Weights of a small transformer language model.
Size: 15 layers, width 256, 8 heads of 32, vocabulary 4096, 13.1M parameters.
Architecture: LayerNorm before each block, tied embeddings.
Training: a variant of SOAP for these matrices, 484M tokens.
Each number is 50 + 15 x the weight over its row's rms, rounded and kept within 0 to 99. Layers, rows and columns count from 0. The size before them is the row's rms in percent of the matrix's.

# down: layer 5 MLP down (transposed), 1024x256, rms 0.1, rows 935-981, columns 128-159
# up: layer 5 MLP up, 1024x256, rms 0.121, rows 936-981, columns 128-159
down935 110:63 39 58 40 14 62 53 25 77 60 50 49 63 68 25 22 36 61 51 37 40 60 49 76 39 37 42 52 47 22 55 58
up936 117:19 60 65 08 39 51 42 57 43 79 46 21 40 26 62 82 58 29 46 54 46 61 44 65 46 58 59 44 21 55 62 51
down936 107:40 47 70 40 51 57 54 65 63 60 62 57 55 50 63 26 41 41 55 60 45 49 48 43 52 40 58 36 34 56 44 37
up937 103:45 51 64 61 48 62 68 75 53 62 38 51 42 48 61 33 41 36 24 65 66 51 33 88 42 71 90 36 43 47 38 48
down937 106:36 45 32 53 62 39 26 64 51 56 24 56 60 37 30 34 38 49 51 61 23 40 51 80 33 57 49 43 84 24 61 39
up938 104:16 52 68 36 85 25 54 57 60 34 42 42 48 57 43 50 38 52 54 51 52 41 30 48 64 42 60 48 47 28 53 62
down938 113:45 42 66 60 18 61 64 50 28 53 69 35 66 51 28 24 58 22 50 64 50 32 61 59 57 47 54 63 63 58 38 56
up939 107:58 61 42 42 80 37 52 44 46 40 20 52 55 59 53 49 54 57 43 55 50 50 33 53 47 73 54 55 40 50 25 41
down939 109:38 41 26 46 50 34 56 62 40 58 74 38 58 74 42 78 56 57 38 47 42 46 61 35 46 56 33 32 36 34 25 61
up940 101:28 48 47 67 54 45 48 58 38 47 49 52 34 33 48 71 57 58 63 48 64 48 69 73 58 47 35 76 47 63 47 49
down940 096:43 52 43 55 53 53 59 74 31 55 64 75 49 55 41 50 52 61 24 36 67 55 53 51 70 44 49 59 89 62 47 89
up941 103:70 47 65 51 56 54 65 55 56 65 60 51 28 16 70 57 38 30 70 47 56 59 66 57 69 74 47 40 69 43 53 69
down941 109:54 30 54 70 48 39 48 39 71 99 53 40 61 40 54 59 38 75 39 23 45 57 46 51 62 24 38 31 69 57 42 42
up942 102:70 24 46 52 68 64 40 34 25 63 45 43 48 55 58 58 49 98 48 34 57 53 45 39 54 85 56 30 50 55 65 51
down942 093:54 58 66 43 46 56 54 59 43 08 56 72 44 40 96 32 35 51 72 60 52 70 60 69 64 70 45 47 49 49 32 33
up943 113:80 51 36 36 47 65 43 54 46 46 49 30 31 66 69 46 56 47 17 57 55 44 43 59 47 48 78 70 51 55 73 25
down943 104:87 24 51 32 84 62 50 36 49 23 55 48 34 22 41 28 58 69 64 48 10 31 66 69 51 39 63 55 68 52 47 52
up944 100:42 45 32 27 59 53 54 54 38 39 44 66 55 52 53 43 58 43 74 45 42 35 66 52 42 63 51 47 54 59 88 34
down944 106:31 55 38 70 30 68 72 22 86 29 45 38 62 22 18 41 42 57 33 58 51 62 87 63 61 55 53 80 41 55 54 61
up945 093:55 68 35 53 70 55 48 10 46 61 26 28 55 45 71 55 52 50 39 30 44 38 41 54 25 54 32 47 64 59 49 71
down945 098:54 31 48 71 43 52 47 81 73 31 47 61 66 63 44 05 75 74 40 60 33 72 75 39 45 49 43 32 70 47 55 36
up946 096:69 50 70 40 28 36 60 40 81 49 83 40 27 38 43 88 60 37 34 49 61 47 46 59 49 49 75 57 41 67 95 74
down946 097:41 24 18 67 30 58 48 55 29 44 40 50 54 42 54 38 40 65 51 36 22 38 74 49 30 34 32 32 56 31 49 33
up947 094:70 77 30 35 71 64 46 65 40 50 56 40 65 89 65 36 70 53 53 43 38 55 32 40 55 29 46 59 50 31 21 69
down947 093:33 35 40 39 34 42 32 36 37 26 60 38 47 67 31 47 55 36 67 51 65 41 60 66 14 47 58 49 46 61 54 47
up948 103:23 74 52 28 57 59 40 51 52 54 55 42 64 35 54 63 38 57 36 29 42 43 62 72 74 47 23 76 47 23 57 56
down948 097:33 48 51 50 32 70 42 69 65 54 61 58 50 71 54 64 38 58 57 94 60 28 58 24 48 40 28 48 56 52 24 75
up949 115:52 55 49 59 34 65 48 53 64 53 55 36 36 59 47 56 54 47 59 65 49 62 33 62 51 61 67 63 43 45 59 52
down949 121:47 28 45 18 40 42 66 40 37 41 24 61 45 49 11 52 46 61 73 57 46 54 85 54 56 51 23 46 52 55 47 62
up950 108:75 63 48 72 32 21 39 48 38 47 34 58 47 48 15 72 66 41 33 39 64 37 64 74 34 63 44 73 46 32 25 45
down950 095:59 38 63 55 38 51 53 53 47 50 45 46 57 56 20 41 31 57 57 60 34 83 22 43 60 64 50 30 59 17 72 56
up951 109:45 41 44 66 70 33 69 64 58 47 48 37 63 54 54 77 57 54 64 52 39 55 33 38 61 77 32 58 55 68 64 59
down951 102:78 68 56 64 30 50 24 59 62 28 50 44 61 31 45 27 54 44 59 45 51 48 55 38 38 65 45 51 46 39 58 40
up952 103:40 69 60 49 35 43 36 49 26 48 69 62 68 40 69 49 36 30 31 35 47 48 28 57 57 52 47 57 30 72 77 70
down952 093:54 53 50 40 68 62 58 37 52 31 42 45 68 79 12 42 51 65 55 46 35 51 30 51 66 62 55 64 56 49 32 16
up953 098:50 60 56 59 39 37 46 77 50 59 44 25 46 87 30 70 52 61 85 65 80 57 47 46 46 72 76 37 51 69 50 65
down953 103:19 46 58 59 33 40 55 49 62 25 40 48 35 48 40 10 25 54 23 17 33 56 81 49 44 55 42 53 56 31 32 32
up954 100:42 50 44 58 46 39 41 49 25 44 55 37 19 46 53 53 20 25 60 51 40 55 70 61 27 67 65 46 31 78 59 38
down954 093:50 47 32 74 55 52 35 54 51 16 59 61 50 45 43 59 65 28 56 57 62 44 27 21 49 53 56 45 45 63 19 42
up955 113:38 64 47 48 52 61 30 49 50 64 51 57 53 71 21 50 62 37 45 67 59 59 63 57 86 54 57 85 72 59 52 54
down955 102:18 57 53 64 52 39 52 43 50 18 55 53 34 58 87 46 54 65 47 44 54 50 86 32 48 52 56 32 61 27 65 56
up956 109:22 62 26 46 64 68 65 22 38 58 49 40 56 44 52 49 55 49 69 53 65 47 71 47 51 35 69 18 53 59 34 60
down956 107:28 61 54 38 62 40 52 77 69 82 60 43 42 51 21 55 63 30 39 54 49 33 48 46 62 40 44 47 59 58 28 73
up957 100:37 37 49 42 53 72 55 60 39 45 33 55 43 43 58 61 48 75 65 71 83 57 35 54 56 60 42 57 57 43 36 60
down957 089:59 43 56 49 51 49 50 56 36 36 32 33 30 41 50 53 31 60 79 21 57 47 64 63 34 33 52 57 76 50 67 27
up958 104:17 68 55 36 31 27 53 37 42 57 68 38 52 50 78 68 48 45 64 61 38 52 49 13 58 50 85 41 47 51 38 42
down958 083:36 65 40 56 61 44 64 61 18 40 68 46 55 60 39 61 21 46 55 39 49 41 43 39 63 37 25 53 60 52 53 62
up959 098:76 55 31 51 58 51 52 64 38 71 41 73 31 65 35 64 27 46 44 34 37 39 73 42 31 43 54 70 48 25 37 71
down959 104:47 60 35 62 69 61 72 53 49 51 67 56 51 41 72 50 57 90 35 78 46 40 50 56 42 68 65 52 48 80 66 71
up960 091:34 60 48 69 42 65 48 63 45 60 36 55 49 51 48 54 38 59 48 38 48 28 57 49 48 99 67 34 66 70 56 24
down960 093:25 44 38 50 54 41 64 46 43 26 64 75 31 55 27 36 51 61 62 33 56 46 59 31 35 45 48 58 29 55 53 44
up961 091:55 50 41 51 39 37 40 27 51 62 46 35 43 18 50 65 59 83 34 63 58 47 74 43 56 53 65 51 73 34 56 26
down961 091:51 36 71 44 55 52 63 63 43 51 56 67 87 45 41 39 65 43 74 54 56 63 54 54 55 44 37 70 50 61 53 45
up962 093:55 65 40 56 45 45 47 52 48 91 74 39 56 68 48 68 07 45 42 60 00 45 61 66 29 34 53 62 43 42 48 35
down962 101:40 38 41 55 47 68 57 52 44 60 42 62 64 34 40 51 47 49 34 74 50 57 34 65 33 51 64 65 72 53 45 40
up963 110:26 44 93 66 46 29 73 44 33 54 47 75 61 52 58 37 40 77 55 32 69 37 51 46 65 61 55 40 52 39 58 47
down963 102:66 71 49 57 46 67 53 57 60 20 40 54 59 69 35 38 57 64 49 24 37 63 44 49 53 40 47 54 46 52 50 63
up964 098:40 72 59 43 59 35 41 70 39 37 61 72 07 21 51 50 71 41 56 43 56 28 41 55 56 54 61 60 58 69 71 40
down964 088:46 54 32 70 38 61 31 45 34 61 47 56 83 74 20 40 30 57 39 39 63 26 72 40 64 32 49 54 53 38 28 62
up965 100:53 45 52 36 50 63 50 54 29 57 58 54 41 46 42 38 75 56 56 40 53 52 36 72 49 65 43 53 46 64 33 53
down965 101:53 54 68 42 67 39 49 26 64 68 70 50 99 30 41 51 76 58 35 32 35 55 39 59 51 46 45 68 29 85 69 57
up966 098:53 46 38 22 69 53 07 31 37 58 70 43 54 24 51 54 38 49 53 42 70 34 34 69 42 71 69 39 48 50 69 46
down966 088:62 28 81 48 25 39 75 63 53 40 27 41 64 95 44 51 49 41 67 51 71 58 61 39 71 35 50 51 54 44 23 77
up967 093:39 89 50 76 59 38 64 21 26 75 54 37 36 40 71 48 70 65 27 66 54 70 64 66 46 45 46 26 47 34 41 39
down967 097:71 46 41 86 63 45 63 53 62 81 63 49 67 55 56 70 55 26 56 42 46 69 71 34 50 48 41 54 29 44 33 30
up968 126:57 43 50 76 39 58 59 53 42 58 45 36 46 56 50 46 65 78 22 62 63 68 30 73 21 77 36 45 49 32 51 27
down968 131:81 50 43 88 50 55 49 61 34 47 33 54 36 21 32 61 41 47 25 63 63 48 38 54 17 42 34 29 44 48 45 61
up969 096:43 29 62 33 59 30 33 30 27 55 70 48 67 25 65 36 52 68 32 23 54 37 50 66 81 56 69 47 36 48 67 54
down969 098:66 40 47 88 37 24 66 73 52 57 71 41 64 39 42 63 54 48 43 39 41 30 47 46 66 48 45 35 61 29 49 35
up970 107:66 34 24 55 37 12 44 64 44 40 50 47 54 63 42 51 57 72 47 54 39 26 48 74 49 80 44 72 40 58 56 25
down970 104:60 71 39 35 38 44 51 70 57 42 77 66 54 40 37 39 57 78 49 09 31 58 40 58 54 52 36 36 27 65 36 53
up971 096:49 54 35 63 67 35 63 47 35 50 52 47 38 50 49 40 34 60 26 51 35 48 57 52 65 55 59 51 55 28 72 56
down971 095:60 50 34 49 43 37 41 40 73 17 43 52 38 48 48 47 78 58 47 40 37 40 33 49 73 30 23 63 64 18 31 62
up972 106:31 53 17 51 50 26 52 54 48 76 53 36 61 71 54 51 40 54 31 56 36 44 64 84 41 42 48 63 66 43 26 53
down972 108:61 43 70 65 62 14 29 46 50 29 67 77 45 35 59 46 49 49 37 72 71 43 27 36 60 61 64 50 68 50 58 67
up973 095:79 79 42 64 38 44 51 78 53 47 44 45 45 35 70 56 22 25 61 38 31 50 50 69 47 50 19 70 41 43 59 49
down973 104:42 49 20 41 39 55 44 23 57 71 56 45 63 44 53 58 84 82 53 27 41 62 40 69 47 70 36 44 44 54 24 23
up974 094:38 73 49 49 26 52 59 30 62 71 40 57 57 40 46 61 40 27 49 68 43 59 47 34 44 76 41 30 78 45 47 64
down974 096:45 61 39 39 79 31 25 44 38 25 38 35 72 48 68 54 50 44 57 37 54 39 20 55 50 37 55 64 49 55 38 44
up975 092:71 24 45 66 31 51 36 32 52 51 72 08 78 44 40 65 77 57 43 52 28 70 50 56 69 58 35 42 60 45 52 64
down975 101:71 49 41 62 19 50 26 82 61 59 54 57 33 44 32 50 60 52 38 27 10 42 48 45 56 42 40 42 72 34 47 50
up976 121:62 69 66 63 48 51 42 63 52 55 40 68 51 28 29 62 46 44 32 60 55 33 59 73 60 51 32 51 52 34 63 20
down976 118:48 29 31 69 56 35 48 60 71 39 50 67 62 51 83 56 44 47 65 35 38 52 69 30 25 54 33 25 42 53 46 55
up977 115:58 48 29 59 32 47 55 48 51 65 76 50 47 79 73 38 51 53 55 77 72 63 25 56 56 56 71 38 66 50 58 70
down977 117:59 62 20 46 57 45 61 38 30 54 57 56 36 85 42 50 60 47 52 49 46 69 74 24 62 39 51 48 51 51 38 72
up978 095:37 53 57 45 71 59 24 35 68 53 52 47 55 68 37 51 78 51 25 45 36 26 21 37 41 28 59 66 63 53 47 69
down978 097:44 24 52 60 11 76 65 70 66 38 72 50 27 38 16 66 67 61 99 66 67 46 46 61 71 23 36 43 59 75 53 59
up979 098:61 21 62 43 63 51 50 65 37 51 46 32 41 59 70 59 45 54 53 42 53 44 70 64 23 65 37 70 38 49 36 36
down979 090:63 47 30 67 62 76 74 40 70 52 85 59 53 50 39 35 99 56 34 39 67 36 46 60 49 49 35 25 41 37 54 67
up980 099:78 60 49 50 83 55 56 31 45 58 54 50 71 46 35 32 60 44 21 54 61 57 55 44 60 18 44 46 35 67 75 75
down980 095:40 62 67 41 66 36 44 43 51 29 35 23 40 48 40 51 61 39 37 48 67 43 31 50 35 74 78 62 26 25 63 50
up981 092:58 79 33 50 38 46 24 33 67 34 44 55 72 30 78 58 39 65 44 52 37 56 49 66 10 35 64 45 68 76 43 62
down981 091:56 64 55 47 70 41 80 50 56 36 61 72 55 45 46 56 44 71 41 37 54 72 36 36 58 70 17 59 38 30 34 43